config.yaml
hidden_act: "swiglu"
positions: "rope"
bias: "none"
init_std_qkv: 0.0301
init_std_down: 0.00406
warmup_steps: 0
batch_tokens: [16384, 32768, 49152]
doc_mask: true
dataset: "wikipedia_en"
Each number is 500 + 25 x the weight over its row's rms, rounded and kept within 0 to 999. Layers, rows and columns count from 0. Numbers have three digits each. The size before them is the row's rms in percent of the matrix's.

# layer 6 attention key, 256x256, rms 0.12, rows 196-223, columns 0-127
080:511484498478514536514504487466502532505505504491465518516452452489521474483485541498484505529459464533499491483555527494540521481525473462464550509510480545485478457486489507506513499498487486542552484522519542533493541479489501526500500499503538492505528492493522455481513506477488469489541462489482508507507515461503515502509532526539486442508492458526498507510477536510499531492510
084:473508516517470535489491502520479463472456458533516537523517484472496503529475543547483530452494559509481498491516471467515524517467500474520514520476507519453483515517479503501497494502513542534511526513494506456512483512529493524501515477502477512527497434462528521527469520493533534512508506510505478518490478523501504487545471516547549484527512524550479501521410506510545510496523
093:489500495474510498541463466499474507502478513489471506548470471479516532506513508508537494549482488529499525507501501477518480454519508514537545484508463481488490463524516495485475455467517472471483490522518543517497513480499483507504502510443509475482499486498473470488464511475467518458489490520499475445496491504504523531495530534521514498541467436533547497511524560492433553526508
081:492505497522511508508468530511473489549499522521485483495501492448478514535492512528513539512512500496490515518477495483464488488512465499545503481469522508480493503488432554486549516493531512541466523456471514481474471521513530507472463519521491515510492468457475511538490476535495473492479487507515510479509488496476488498506437501430487494534530519540486514518488502472490493525537
087:510521481488509553441497482468485489510526529520500450513529543503498486467512494469496513529509527501512510495505536519470513472502500549527504491510491504533490524480505513520486477518540521545483541499482513514491501529540528527497519476546503502479502496530490524508458512507508472520511506484490503495472518478465471440481489464476462499474533510463494450485536466487546485499488
085:520494486490492504501528517499515506480543507511525497491453540527499495493524473465473486515458486518531455530513458534482533508476515507432492486551516505515480478525533464503479525493525483500511457478538522517525528461451511512494505510506543500525515559487457498480522493475521528501496543516500499532540513516482481468515502520520482521450490532471524494511482492514540498501439
099:473512525514485484543452536535460481521529497544461513497528532481475483495499495474538522527502434538521498520491506491484476523487500489478489470524495464530530489531505449529510454519517511494475481525512526537533537496474499525524470498513551501468552497527461556513491484495542506501500502467464497487536520525481508485479485528512445534515542514502558521508492529462455495487442
084:506480506499499428496505478503522492503492486471490548487530477476520478506498487511478496496463497510488522519439522465472462493557474479481541547504514534472501474504440533481505506508471491475506488463478473506533498515475503516477472504480504495536492534499520535502494464491520486522500509522466476496474461530486526491518470482503461499550482492524486492516513492471435554489495
103:503510529498477558481485511533519493518520528500527488540543482475497528489516497513500512458467460462472504521479483531484540519422489525486509536457542495503515524519523507558530544513526489525513492459491483479457508505478478491490538529489482505473482510505500488509446499480490525505497520493497520527505503487571533460486539508502497518506473473501462455480457474521529501456512
086:511492490477522458540489461498517496546467467484472556533500504480510493536470506513503500521504498504477520530472497475573457529518483487471514511481486509448513509510473554497503480456477483506503507470485509505450472492519490538481493490498518502495516494487529505511510507532528516500536496539517498504483523483509534530465509490503490520515490498499495504471537508491470504487522
098:518517514461482470503489501512529524519490479507491505531525502481487476514486528507492504503487447509504491514479508474542531486518526466479559538443482463469531493472434515510526498484494469485473505469529505519514488503491484525506511523531501523453487498507525545529493486511512527499507509513473534496517500516490491501493474443470501536537532486556512510512516498481464520482509
103:512460514513507510497497492514517526487471475507537506500498479510560506459481468452491512502520512533492486506523533458527512487517506484438492470479506482509427481536508556483497515474490494490528474536470482475441490474483518508463513518443490520531531526533535504534478551481513514492509464510534524516489554508511454490525547520547526518540524523525499483528501506509464505504465
105:500520495506503496496476489460507507486523541525508555506472480511519474499483511514504496512533514562499487489520522507512503537497481504522479519514524544531511522502513501543513468535528517486516479525454526572559471500467509520486487515477523510490462482526481448491509503489512488460501481470546491502499505483471494461542475532506515487538528509497512517538512481506506519506543
095:497500511498493538521529508518500542507509507475502537510481509542478520479524526546536477482526522521502477542502509454476491493500499468514511489520508499518470487509490519544490518535514538520488478536509456487483522495487478537554521468489538488502533475464507488451508521540497462483485482512537470482491447507503459553550510532495507516482492495505520488514459493498515497461513
094:524529498494514542479517497474480496503485532501482495515492521532446518491544521448560492508506512486503515487494522514542501506499504536515515529538534553490488530518480520521536485543500515487515505501488502536489423501489477477509513533483495532531491496502489513494516539466494484432497492493472444503507530495506489456488511512511535485525482475496528517508553504534508515485505
091:460513489492507535495496489486479494491481494450530467513499485541513493545500503518540473485503500525481458509512514522499549507449526499475488477490490509496443504455539489519537563513474499531548514507488483536499512509480486474489533499510499503482468501490485459459525528489428463507497520504528467511484494496523473533488475526523518454430471495490478508477502461489483465483513
097:488523457505491496514498495522471541555476497562499524496476515534548476484517490477511490510505497468516467488519551528504453545520534482516513512544508540544496518522485541464525509490512538483511534488497492494478545497514503507527477435507570504451509516497528509527488476529499504487515479545525469502532493513489486479449535501536523505514513523530538487531497535523530475477479
096:478509500500488545537473458497492486534510537526480515552458469517515501537528507517500478495562529541460449513498538518521501524469474483474521504504478486484484455511491526464510470462531476503456507477509524492506463540534496498527467511502497557473524450471494497534519502551516511494495488500480494489519504498538478492497540453515487548513494506519521503504498532516498515492474
091:503437471528501531512531510498516526531504504474502531503464488574475488535531526480468507495506545514477497528490481554486525485528470497540504469465525509550469485508470467483504471489525513519509486493538536494511507509511517474506508525528496510512502529457474497473467509504457422506489470480504433533552490526474530501506459481497552518503496520496543539512507467474548448522490
115:493423506468545461502518504489504543493470484487522475506532491473499513513454511502484498482506560483498521514509468536522520523503471503528488506512467436497479493495552506490465538499513473511510525486543511515523489497502450438489448502519513567460508496483517460495487523516462473477489477505502507495474500467547530473540557522514473488483471499497564522512506514488475500480482
084:472498508499486502557476509505524509475482438496506484474471497525504489482477516487491536471487532480526486460537489495497551491493514450530535450508508468486549526470541480469535494467467516506528524521479511478490508509484481523484486536554504451521525499499487475500485520480490467517459531503463526483479526509484494499505510517544524492519447496496512507449509485496472476516528
091:491463535487496477535467512463559513486511481471463495499459476530560509476513510484484503510541508470505542500505518495489509490484501512537491512521471475490538526458526499499464513476504487480466496518504514523515500526514504544479461503479481544490499505494497501483521509514493536519503465468463514495502501499533532537467504438487497527504539514504560537473505534495534467502535
097:493508498527535430506515509508499505479480467476525506481528502497536524483498526523519461490523531475446543542512470505499515523512495469460495462509495475495492497493495527489480487458482489480503487503478514458425479507481483502517512472551524552525502519496543526512506548497521468514502525483519441526525518539507484545490527518518468468495508512526496466455524521472502496473495
098:530469518532485465504492477465537490529465485514485532473547535543504491489462480476486498503514507491533502508514475453530466523495468528492499472484484484494500485514471532504490530464540522496470496479496512530458519513493524488522527509478540500493510560500523536517500484460475503546522503481400535501464482515545495508513541550514491490514491466497539513483534487501430484506492
108:495464533484485456531528487496524516454531470502504463502542514515533510448496477523448539445487526498507493514510490465491497504513511509461478470492496422504522484516539499504479546504466486498515497511522489455466482472442511507550482519524464511480503543490499497541488480523484483561531514526471510483499542550494474463521520534517532448525472495500550463486498517467476479519495
091:492484500481510531510518486506526465538487501475491500543477498479482557528460533482451542511520486500497488498471517518539471490529452533504501511500501467461545478469457532490517468485480530489503527468478501482494493517423487500520452541489505495491515516466468522567490467492529526487504489539478484506518501529546524472459505486538500495558523495495551466491514473491484523486501
093:471471501453475561507536508505525486503497506458512488501524513459494542522532497479501512457456455468452504494515481521443532494464510483471521519469474497518536508511500527525513491470494488463498527491497474567514480455515510552484550494533476513474494513509499531512463499497502476519498503498534480531508493475518510514490472438476496522515477519492493440472467473525484474511511
092:472555528481519471500518515477521515458493533492507503502488501555535521477500487515508515492503512467497469462585544509553525514496500495481466521474467486501532466484494488503495483488498460487474518475490475500541454442493533494495519487479495466495465523498540499481462486511456484506506506516488501506563524486551464484495517485522502505534481516500534459493473474483485547487543
# layer 6 attention query, 256x256, rms 0.113, rows 197-223, columns 0-127
082:539493473481497471469494465495526552555519489494496510508525551518486491522476499489498502477469489468516471475485504506470479529519471499494526495513493502434517533488459499500529504503461471540486493555503518496489475510473541487517494487509429510477506505508495516494520491497488481526530530479524486476534516466479503501510500501500533488481502515505546512490485482519505527488506
089:497502548490500519504488488495540512492471466518502503501534544475477495470513518482520506491494516473468513462542505518477490496519479484468455491528530483538475507524481492498534522525525455452523531511481475507464483505479500506488488490512498569501516495535516508525505479506561450517467521448467478495499468473460406521451495525524480507466505496496489466513492510460501524490511
075:511512514491469447463445485494510523537510500479510531501536527463490520525452503490502492513502514483532463474451460507465487490506490493516462517462530498491531511493522558481460468483481535481508532499455501473495482463524478502501474509533448520502481540471492484464548462487473508476478513466519467460510543500473493487513487503444491525478484526513482511461519535493539515489476
095:487461482513500440477485525508502493499501512483475497516532451511494483517527446482457512476510499528538543519483542518494474500525532484540549502556515493476542538478520539518455504532489559505487458494507492506521505482472484500542489486474503519503520474474496535545499500462459511493520490533489519496482503477509522477485466471487539503521519503489503552481522473495535506523533
081:496527505504516514519549511506494499527506513466515469518525523522525524478478548517485486497466500468452478493531462508500545481516480494496496460502511527508514467529514508504485498485517500503495483470542535519526476540500564482471526477502504484533474473536519508515463530459514471500501464505501449489515481486463516556470516502497404495505519510527476501506496481501443541434505
092:485513497483513528510556526541531512515482542494518458515508506430500499504498514491523516522463448464476480478515494482518493494468521486499486495503489515538511483504512489481503526447506509513513521507491503511462505514469479520468498465450494469538492539519488493463493530492541545492514492486485469530486479497508532496500511507539453491527485514510503472479513567501473498487506
089:502492504494514490460495516490490493468522540494550478491446483471508495521554496458494473522554542552532473476489516525471483519490488500508478505458512495465462510524458502477491512500506476500492488523491470482471499472530489483514490509505508520475529506492512506487537484501488515507476523509462502473543511517490485486505484508451536524493533514521517531527473489524526492535542
089:523512493499510529495541525495490484502528509505505464479487524534538475483514490482504477530471511529480478479533483479509472469477523507494466491499499520469528480502505469522507486493531472449475483496512520553475512504494536521520524544486521522489448575489544533489515482494499554510516432527487506509506469530500510491487507502487451507541508464539538472505476528521467474478495
093:472520470532490564528481540500513516495505490481473516496494485494493517481526508521490507512536488504543489505515525502498492494496483493436503497494491517538502523534534478532491531504526497493487512511477481522523531498490477498512522521529559498482498498473449473515510512502492476502463557478483543515512488500508453444490488522511532533468500484451458496556520474518540471528488
073:448492472531469514530456488503495529467504459470480536505533516529525468511483496477515489496463489514551490521431511487503498492507505461499500502498513532489489536441498503510501472492532504470519537527499492502522467460499489501509506523525510512448517543458491468500541477481526498547518509476548499484513522559549487453518510519451501519481480487439516507496502493499522488510477
089:510478522477526433476461506475511497467483476497499543464548529496503472510497480506522503505524531521475503522478490502479478476516519520527498522482507508458488493465513550501516473500511515488512498508469479491499503464519471495524476494539463545482486521479496483496551482504523504493493483502508503444463494484507473471458516483535576521495499512477502500485505463464553500523478
100:564484496453475461478536503520530467519456464502478471481497534515447525513530504537534547496510520505493520505475503452524497510538506532475501509545497472510478510481471510469499488504510501513500513482516481478512474471543515536537510475508497535493579479518517480526493511492477497519513501502440515436515472512530439518494488501489475514508495508463487494536505512451524535488469
102:493507532493498546500515479491476474517450498482480502506552496474530503469451492487481459515503432498492529474478486510486507505528479519461484558484520499516471523482504555483538485518492497530506501545534516509482495509471504518458497498507543480533489486536515484478486503471471491469488512460469495493535499491479489530469509552537484458476473499476496518484528474461483492534502
094:559511483493491469493508502506554489492518476491519450487499469485527466490506474481492506504518500557520560461466518479494481496498512487499499555503477529468482471528535492510486493490517523461500480511470500473529525531445504500504530509524533508514524491490502547514528484510496485513476485498461490521520485522512510570479520501491554509505514531521490459511485501531509480497512
100:498526527503534459521493492521543483540472488522480506504539552502506521488476518485504508484496486481496532519506442444497513525503447486550507454527535518477512504484503555500523478512515500490489519530513537465476502485474518510528495514484517480477562506553519505511466474516515491456511469509503482495520572501514475477502478489498490456497467508542484461455486505503506494488511
100:471499536499503492523523524504475558485503535551513518499489456507489527500507467538487520516517506497536543512566483494482483488504480502536493524493520482513466499497502501533485495465545496486436487514485511487504497509491471529495483478484520509512471481485473517454476520525508465507479521474510502553532496502486482535483527567543506514519469489494476506541484476544500478456516
100:482546508519486530504486527508539499497506515510468483468485445497514515481502544474498535499538494468510521476497480545524539476493501481462507479524473547543438519522546478490518476525464527562528493544461469497507499487515485488439478530486515486514499532506439501438489513496485462568488474486563522511506499487488494510498503496496508492518513514457535527481499449506508466490510
104:495520502459473465502511468506548507507474476564511476513526486497523486464517491534467499488499472452541551490481429503502496540532494540496482548509528494452452507508463526496471493507515525531492537505490490526507466473505539499492509508447476496490505475499504476518552555486532514452507476518468508513501494472500500486500484504491483497472473504477481504526489525496518511484517
100:540489530494511524537505518496480480563483512526507492523517475514552469526526530482559508522516517437516501514487535467516529470502489520497500504507509517544506525506494497504507455502465481494491478493495489534478501491483501500519490521492495503481554563517546487488487495491506502506513551481453458512482499471528452524495493481505495483529513511496525487511535483510473499451493
108:484492451497467461509507498470507454519489511515492511508512465518472504517463502545516498480497489463501525543466495472492491498479515522503514531538511518507526493437478513476506505514512499486519532483447476539463479503462484514525483468488454502477475481530474472501493507492497534454562490446504523522458482513468499586497521462508508488483483509544464501497490510476469511509473
102:468487529528490549497505461494500487481522510497546533499504532451476489458472504508549502453532507537501500487467486506529497537503508472485512519557478533507483484516560527458494500502459478533500528469434490521502462455504479468469474508512517466512484472499457482491529486507478454469529501523492472509509501507553499545484524529508505487479451478527453507528528493505504503515450
113:467520537509454509462502523442551476464515488523468456503524483483515482509503451513475485538518517484535481490558504499534491491505466507474485538491491453475474555497510479518482516496511529501485524499471455546487509488495487482514532518493527527493418496513493492503496477512491513488472487492466521494498478467449540473454491527464490488526482489480488514497492484491491478513517
109:489514474487504456491534504519483515516540515500503516460507489508502543499499492513507475433446503538486510499473508528518489472489516451518499497499493450453505495495508472508533489474495472542533466459523498451494536471495511511451530476516475524545499508473475506480501509515494480497504521496530475526527535489511465505510503525495521525439526523504508506522454508472495509463463
103:511516475512470433448523476480509532536519456472491510491515538458481512488499500532490503496522498504523523503476536477540515472540504511519514473527427481503467486547529509464483491469461531520473499525524471497534514544500499525488489521522474503516518479516440491497513502508497452504516515510530510482536514492484492511482470540522481505521494478498517491513502506493471527515483
101:478476549523461522513502527510486498487490497516510505506503505491494530466533505480479496516497474494500539495556516515526502541449519476465465487506503485541479483491526456506477512505463543499486490458495504487510547483488491497510530522506551487464531523503493500576472547469462464517492506511495485500489489554489469504510508511483493498504492500527489524538509516501518515529526
102:492483482476543487496490529544545521555492471543480504484476538482503552490487513527466497519511499491460519497546520471541484481530491496462467495505471473481519491500490542485474454516503492519447491456482498479482493483490534517517511546459554501465523466541480510533484537481458520503541507454453478509490484495496501493534475515567457504524520469504488519496503498507493518491518
099:457508482507465462502481475553510492491464490532525492472510476544492493469517499482518528451477504462505507500435534538510521513488574482460488490525476487496435534511501487511525503432495482513522459488541467530495496513459506484498502506499506505493508521470502534516513520501485421479474491518527471482514487487534494489514508536532507500496496495473491536490503539479520457504518
# layer 6 attention value, 256x256, rms 0.127, rows 192-218, columns 0-127
090:481484482505504484490504525485471491468507495503514483525511541503504477508495492476527527529508515480466503519490506522551459503528492506504495508502496502446525500548530516484515513505514497490502523533487508512499523469487509506482479547542509496452535493483427528507507506521465468485501518481478519463458524497518516486480492514465517538491503497448490487540519490493481507466544
096:501505494537503485494490484476515467532531469506469505527536485507509442470468471477497507447482494513453500507504481533496500519534558495497497513497442487484476517510474534486509476516456488475483513480527460512538546512469492436497516477524502514502521480497520483495476481538505490470475453515531489504474475507474484547549534507470496485480502498485485530517526500509491486454459
095:494482425513523509500535537530451471496489497484486479492490498540521530521548517546500540498507486528511506513490508506526475466515456497460452510507520480477495519479454525500475509476504490559534516541474502531486474474527526524543514515521535500492474514508449453520532493490534494493484510534502491506462470484459532523503465530523514511479549475475515476478512525480456490510496
086:518509525543480479493515512510582499534486550555491503501529513507451524544514476488483496518542508517530484474488510465505493467534501494502472505541481512488447525508541505495503494493468463524469474489473545514530444483470485486501490521509518484455498515484562515494520494489471518487524505449461480468505499497519490478502521520520513466507535488526502495519518492543532486490498
098:490484526506495525526513522515463524531509521477490474518546511482492508550516505474478492528472478566505496511498481512456497490487497548503507493481524522514502508475485479505479506484486487516517461527443542508469467508512451522458506467524504501495459505462450509469553524518522514512481519531554499525494474469491494480495544518510582533510507510486525454509475521490493518489485
089:488511455521494481491490474503485512501469466499488489488538458481489473466491532449525510530534479527493522499508514496469517489498506472514440515552464535535521493444478514510483515504506487542482509553528487468485505513527463508466519542523548516534504508498504504512500492495504494457516515512453532567462513540439543506496544493485487486478508484506462507498534512499563506541492
085:522478561491481536528485528485564486556537495463490504527517485529479521507527527492494467538505518491515496463489493514503532491520528497498498478520515493475447464531467492520456495531532492500513487509503483514516578465485478487516518472514481459481489469533528519497516519467463512503504464484519529536479510510489537514517478479487444492535518551509498499494535500523512509521555
090:554502482526509506549492460501488476504488520511472513514512502509514537476473512542487471494503530485511482505516471504529487508496508516490514534521530521473509436489480504537474466490511490481524532478510534477510508504468463469539496457484470500538510483510550524479498480482525545489533495497472529489536474535517500481464481527503537468545484529526484494487456581520496548508469
088:502480491531501494485499560465458487484436489500451493505468475484493470482514507490489505480475508470541509501456531556496529489537505502488502523479503518503464504492468523503471486465514462535528472480458481485468507494473461462442498555517502465499487536502518534481551513490493493452494515508509496509510521497513501480516485517506496488477523487516519477507466504502461526467476
092:476475494501520524530492511514495496536495495493472451453545518522547511522467454516495497488502513500462555446503473514492502482491483473468502541493507495486484495549512456530516469526510475466505529494546510488496451476448515470501545510480543427491526463507468508476523500510517442522534501486489481522474446470510526518513516496540527467501488478487449464524530476469477491525483
089:484483527536479522530498528474499518508482523508451461548487537477488511473502505528481509482494500488492464502491464472512522474479495531494493495478460491517452517460523476517505448514551510525476553461514520487469538503498505500514504492509494507480477487480519489477549495496522513531473478514463530532562510514536455510492452461507462501461519499532469488525483489531493442524529
087:466503485499516476483468521474494498526510478471550530488481529521473483502488526525505489499470500525474515527534458529547492493525492470503526504468509517514484507478475497523503494547513502500550467551510500465511495505471528486509498501472469519540468496514500518538490490506514493530507475500556460530489503476481526485564517473553519499502508484497529504488497539480495521535507
086:530507514528534486478470489511485514503491546486506535493459454491508503507458540487517511484521574500479512490498491495543507454549501444499478513489544495518518495527534500473507500521493518496472457510477501478509531458495481506511500524502466516487532510533457482494549541466547560526501507492526480521499526494475507542528519490514505538494494516532510497540465479508473517455483
091:500517509522519498507536527479482558480503504513497525517505504521520476526499496507472521471512519436497513478497531483435486458505486559466533493442549468511511516484498490452530472479492524519526512504512524482474470473496457515498475466502504496516482467490541479513477511540474490499509536493505505508510508490480470483525530517510456486520496473558481536479503508503564525555471
093:527504546521505467522501515487485459496481527546473516482464527459505456526496447510533473499497510476494523470467493486496530512524497487533496447489504523522491527502513497501488484558475504512507502518506499493566496533465526514478503507509525474501531492482557485507523519514511551502499544506502446490490503446468470525519498481481477476519508482529483504522514515525486519516543
097:528496477457488469494514553500511443541475465515543547480569516490493498498492466579542486474503494488504513521441528540484502504532486451471461489500499481495465532498509523515506521535497491487481502493473505468527525477530492447511493471480493473507513499515481495512510495468472513485505548464501457446464494479491524558488466542500506488511590477492511508512511544491476504473493
088:491491482502536514489492555481532482486525479461484497517487480546517486495501491488482473467486523505468441499482499514443519509542542472513478451465486494505513536452499485493520445504458483461498535477503524493497537546502510543518499471494499486459523499490536521480464508516484442474503515508491475511451480493473545429496472504538495528465510486488493492472508500492486467490513
086:522545484506506499535513482431483529486488499488514473478501512461501505520497481516468484523481489500470494506496508494530521490531498467540532491458487496477545560515535537501537522535530545466465486462496495472468496504520488473468498484524519501465468487461587500453516502476484525553492499513476548518474512509477548513480460465493465481528482513489469541482540539517521489476475
091:509504482514511528472544527519536505483469498522493527442501468518475506480495497449477545507440504483519471484487510490506485504510502518452539487480492500526473513496502513480523489488531498477496471478479524483499486525524479511435510502521492470499475513474485512495493510498492493515504519516507509565499471515457495490546496511489447491501502472489472492529508502546491501504467
087:526498485531504523500499530525519508444514511508497486500495508493485474497515475460493518517524495511492501490436487498507519468487516486516514507474502483477502508543469482500438512479506485515500472528540508512543510499474522486475494521536471469473566464474522510486490474496505456502469508502507508490490501450475491502545506435494538488503419515536519477503495529485526518488468
084:506461470516489534516483473455506545539486484495497529474511543509524518542486522490506496478515527529507477509456489496472517487496492500541487511528510465491466492547501481516479518493535515497460496508473521520500535490542498487486499514493484514493497543498515535513458545554507454498517504479475518481488501506509522490504479525531504514525516484488491520522503509463518483460459
098:505485473493447467480529537523484454504550477482465544483520483487532516492484498511532471528523507520509499486459495501521517461517463473488523472488519531487479497497449461500491515484480547501482497541513454527516505469497536501500522490506464495543488474506488493524466531454485509518440504495532525508496495495491526485502481467543460537507510465458461510491503536507520511478538
089:490491458473475524485495522513447487490532492497491558486454524500495511513475500516532475472498518492488485515516512532531526530502522464502548527475444420543506463501502509522561506493548483460505534466520510506535494517495487448487485540515484513507490498511517563484500542531461469485498500551525520490491501481531483484473484514511530518507495489518506525504500501520520488502470
092:510491502452499512501501510560520517549508511479459485488490492481509528498482507512508512509481477517503442541496496488526478504471471493495443470497471518490485469484526480486524439524496501493529515533501501534465477490500551475529487488530508454468481401505495513493500491472510484511505510536485502513518526518507521512505525508457495484504488536482513486530492520501530468464537
091:531487493486470493497522461525483467535496480499509514494495529502485491457518484433515523512527529448546500472468509483479511475471534479510482491488527516497493503517500510500521483505501490463494501515549541491539521494469528454516507510462481500485475490502501501551500489476547491481533485510469474503502531494505517478552476493482495506525495473560484466467542477491498489511503
093:486481551513515523525526478477529500478480518506487531473487482515499508497510524513470523531514478540494519516528495488502445537487495479515516498488492494494545510510492505489551512520501471478512537507523530480445536510489495458481489440520511480487481494492555533490508453519547507477517511544529483482481504543544499519481515494508524503510509478502501456540500476515462503526482
095:538504533520545473487470514480503544517511484496497464480524542516533500490491480498513471535495475467492532498538500513515511510500509486510522457474516534474483486527482524525540536496514484526543491479486460497465511546528474508524560502461476476482529522518516552507517452524538498524491498487515542512497523531492557510495503495489485473517492481520474534538505515473470528449460
# layer 6 attention output (transposed), 256x256, rms 0.169, rows 192-218, columns 0-127
088:485506536476519500508465495503482515499477505511497521490526492510494492546508555491490484526465498528544553495464474452481494526466492481517510508489510489491509489477509494530479490512434489466504453474500515490557426499485496524523502477505499437511481451455499465485540483482514507457530471538530516464518539494511570522500536500526500471474473498527469506517489527524466488465501
091:536460493498496415503506479490499444515508498530499572514508491494486524510529445500489538457481496509478455471502532435482502476516485541472523519467497498485442507481496501488516512492470542518500472537522523486461503480518484465478509490497452474513515461508469484514475503499504520466516520498488507515479528424485503482481472510494518479447481506512533512464514540480512505471476
093:455459483490515522543516537500518495515489531524496509479478443535497443511533513498483507518539501472481510482492489520516495482483551503469473488525459512516489541520543479518519497499481530527469484505468464498488452481499480507502446509508492495499421529466490488483499506519509500479491493476495489497518508511494501468480506547510471508529514497497517546529519496493500508548484
086:459530486473499544545552450491508550497508484554505509513445487494483533483487524502490540514512510469483558442539459535503541507497522498491477498416507503530509491514499507502522507489492476496512503534478498536505500518499488538521514497499530501478495478508489488476463498517482464516435496482485540497486498506495506517442516532458511498522504510460496510472538424490529459498511
093:503495463489499458490497481515475501499480520521497507467471477521490510512470466521530518448482532467458538518509485493514462480458528516542504488512510465490522547541550524526527475494486482507501506489517555479528495485520494471467472532468498530498466535533467516476498500508482515481497482476462522518496489510515523463536522468514486534523504514558461515503505501508490487478517
086:483505499523500491478503517554528501508516501471495502473483509500488499498463509498456512512478505443520495516462536535482508495496501532484503509482447499476497549540441535499520489515541511497488466470506481506499499491509496455481485528482502500504485490501488501495495504478512545455437479466498450441479458474450499506515475503501518474514516478486528476488506516502475462536498
085:494506517508532476457550441480486502512495474544486489447484528536466485495476468521507522537524511535495513584497500516482523492495530489502467510490520441505511492512495505482518510548511529471528470527490529500486489521454536509520511476509501538488540482431514523517441488500515539480507477511463481507491512505509482497464544494518490511503482556461517522499472458487511508504496
092:513520481488499540515475529507518491488486508473509546492465512495532463530495506505516530527491493509529506504487538480545517472546495499473492519507530511546528442490552481490499486532484510530448506497488497533491529550516493500537505468479502479504514473512512471503492532481490520501523502498517517481485476525542466473540479471521454454508486510522504514533510500540464481501463
090:479531534486442499505544490500501518512490518504484521511506508538527543518473435522519544528509511491493529511521477506524515523521453539488564560506530487487466542481510509497501504482507513514483468502497531483520517562531509519506443458519547474485500506514502488521471492528513509504500480484474490512489513525451528515538438501492543491517452501509488479521527499463468485515502
093:548500513462531490521504480493493496546500508490501535506561511471505478506508507466574527503474476520477511547479529506495487515522482515514472543487530453492542473470490531510500479501469480480501523499520506532514516484506499507497508483477499476517485533513513511485480436510506511499526497516545504438501473492499521489500459455473485497511476492493515515466512527476469542483454
093:525507536485470515506500539481515520503450480515504496505490474489507474465502482479486474542518507475536497513559499533499512474490484476480531508513509507548499525486457460487514488491531497532509513549509480522516511484499560511472501542511481497480531455499493517493502528547551513515514502490491457462531502478491428504516532499509493477481441487511500541529467438495545481465499
089:526532535541505490515483442466462522492477544512533483471497485536547465506460464495489516488485497525484531507540519472441499454476511500488466504482492492492513505478503510491509556489448491519489481492489545509421481445527499497516482542518489487485475542519503515508497445450496473530513485512501483554468483528478543478484516469505502529496509514507527488521509510486478533550495
084:514515488491502498501512554495510497529555542510534462485472502504532538537455473483533499484445518506522482497501498469505514507440520508497485501524498439516476464463500524540473490484488503496457482475473461511507534526490523475491495515491516451500541540513499542482456488506458532433555505498483500539512496491475487526517505503497487456546526569511580456516498512537459498474494
092:458517476489494543511533488529484507535481520469495467524519492489495516493531481516530490459521464489469487523524530492499539544510512496480490501548493519501473563524522550481541468530500515524496531503505497487486488496504522509507528525523551500499512499510471528467499505483499470497427522553458516557495452481498470476452522540496506518490538486486496482482478487485513469505492
095:523520500545490529489529433508527520521509479530528516531571526506532494519534512510488480474491556522473523509521521489521457450533515501473492518481494469460509485527461458470482493494522491493517462554530461511462469487502547517492537506490511470474525488514522558515522544528512485505488542526482479523498495496496499536505546486462531494462504521496468508493468521495466497485515
096:536454539547508472541496468488496527484519525519470532530476526494505527529540501483513478487489486495502496498520535480515475493479534480490469487482490503510505470494479479505505481503465486520486458490563541492478521510529501515540481496509477487529485497477460489485512491462465536530541503532500493519474512527535555533504506481465455496520493483523534487452457530524485524512488
086:534503470492482513531483491496496462492492517469504521541470469529490490561510494504527565527513469436460509497507493500425485521491512520449504465512505490535509454489517520535520531489485499520518486524521509524475498502514482522503521475491445502488508500519478512511496535533494514522491510506500498504494522496517534517518529473519493528521488506509480496483533472484519513511466
086:467488533513497462499477494538468514514552472504504467478521531493509510489508497528527498492457435497494514485526478465489515478489491476529508483481498515490515516530511497478512489541501478521501508523539472493505520509487522514475544527474508508526545491550548514504489470548481500501546456533492490562484489487490485487505480488522501484481469482524513476532520514477476477497495
091:496474481477538486517487496521517513495460489484511473452499445462481493500451475479485470494499497490523495490514491503505516522472497500500490558489479510422476498518505544528476488529524519472509527555507470459533510514515478502515443457528514510472490478566501502460524493527539491485445488518506517503493505439480474519497492454517498492516494532471471517498524512457506509480516
085:462476471491510470512535519454528506496487475518518548548504498505511496503508524487529474503471516540519539518460492501503471524547505512490477498503498478464487527461487538476452489509476490515511510523513523498493470465465539473533506494494507495524519510494480543513513512520453514479424493525507485475507506535433531481525524524492534517439522480531509509508521488460485506486513
083:529505503486520486484487517527465533500542511475511476451520492480504532464488533486529441501503471456500542485453496469498549541478504455534505503497496486538498473494525521518494535500505499502487507501512534497508510549529471474489510543494504496525486464531495501522465485492497511491485489525492491471507538469472464520546469448467478487449508504510554514459487515481505522462493
097:525504536482526523451503487500488532521500499517483514462484483503507480489493459556494479515515499499468477534498524528508510481534528490542489480484479496473484494541500495472481467505446512521499483514491487456518505514539471507469489460560508514499490447476477539552494541488476470515553512504509451494481507473459496500475495517499530492496507485525473533478487482542496521517516
084:501508497453499471493499453503521510469508541438482568511485524503499520496501486483486495497528479452496480529524470498481505486531509480468522464471502516479497506456522472482486491509488497509514479542493455522451557546511483537479455519558497507511512441496556495524504514511513527489524449527475526467500521517487525502475497507528497498468489513482519509522463560508538519495523
087:500479546497473470505480509481462495515508454518503517506507535511505455517504486470490526458508501506494527473509467514485492497499530527559526500513510478489522529541494485535521532483486478549522474498473528533464513487536459535478503488515467490474495509558529518494498493514482497488451490453491524487493489449423501494510510495500531528520518500470456487535541534491497513472522
091:496498458524533444522511472459521532499502508506466509474521508508500485464461507527465557502529531505482503538450443514525505500514497523477508492524486481473508510512546505563490496466488500496525498462472510521452484495503475497517505468525557486507523496521503527547481471507451436477477493498527477492512493469492495533499483549511497484451485529476485513511505520477518500531541
094:506531490507476535541502465484512457524507510506475478485513527483439495478530504468492499453476468469536504519466518442509493507460493490515479525515473543469524526524511515524450484542510494492477530499526551489496484522511473449546526472535525498463504529488565498469541494520532491503509491523516516501501524532496499475531513456526477476503501524514489494495512499520488493503478
096:519480559520458461465480496491533513480478464488548499517482500499474466491480470486562506450515456503472514467475481473549506479476535500529486510509505486469513509509530475497505495502517512481542513513524492490505482491513495483511497517520503508501534508471521526512484483524538499530554435535516489520485479466499521485530506493561555510544483514495536476530512504484530547523495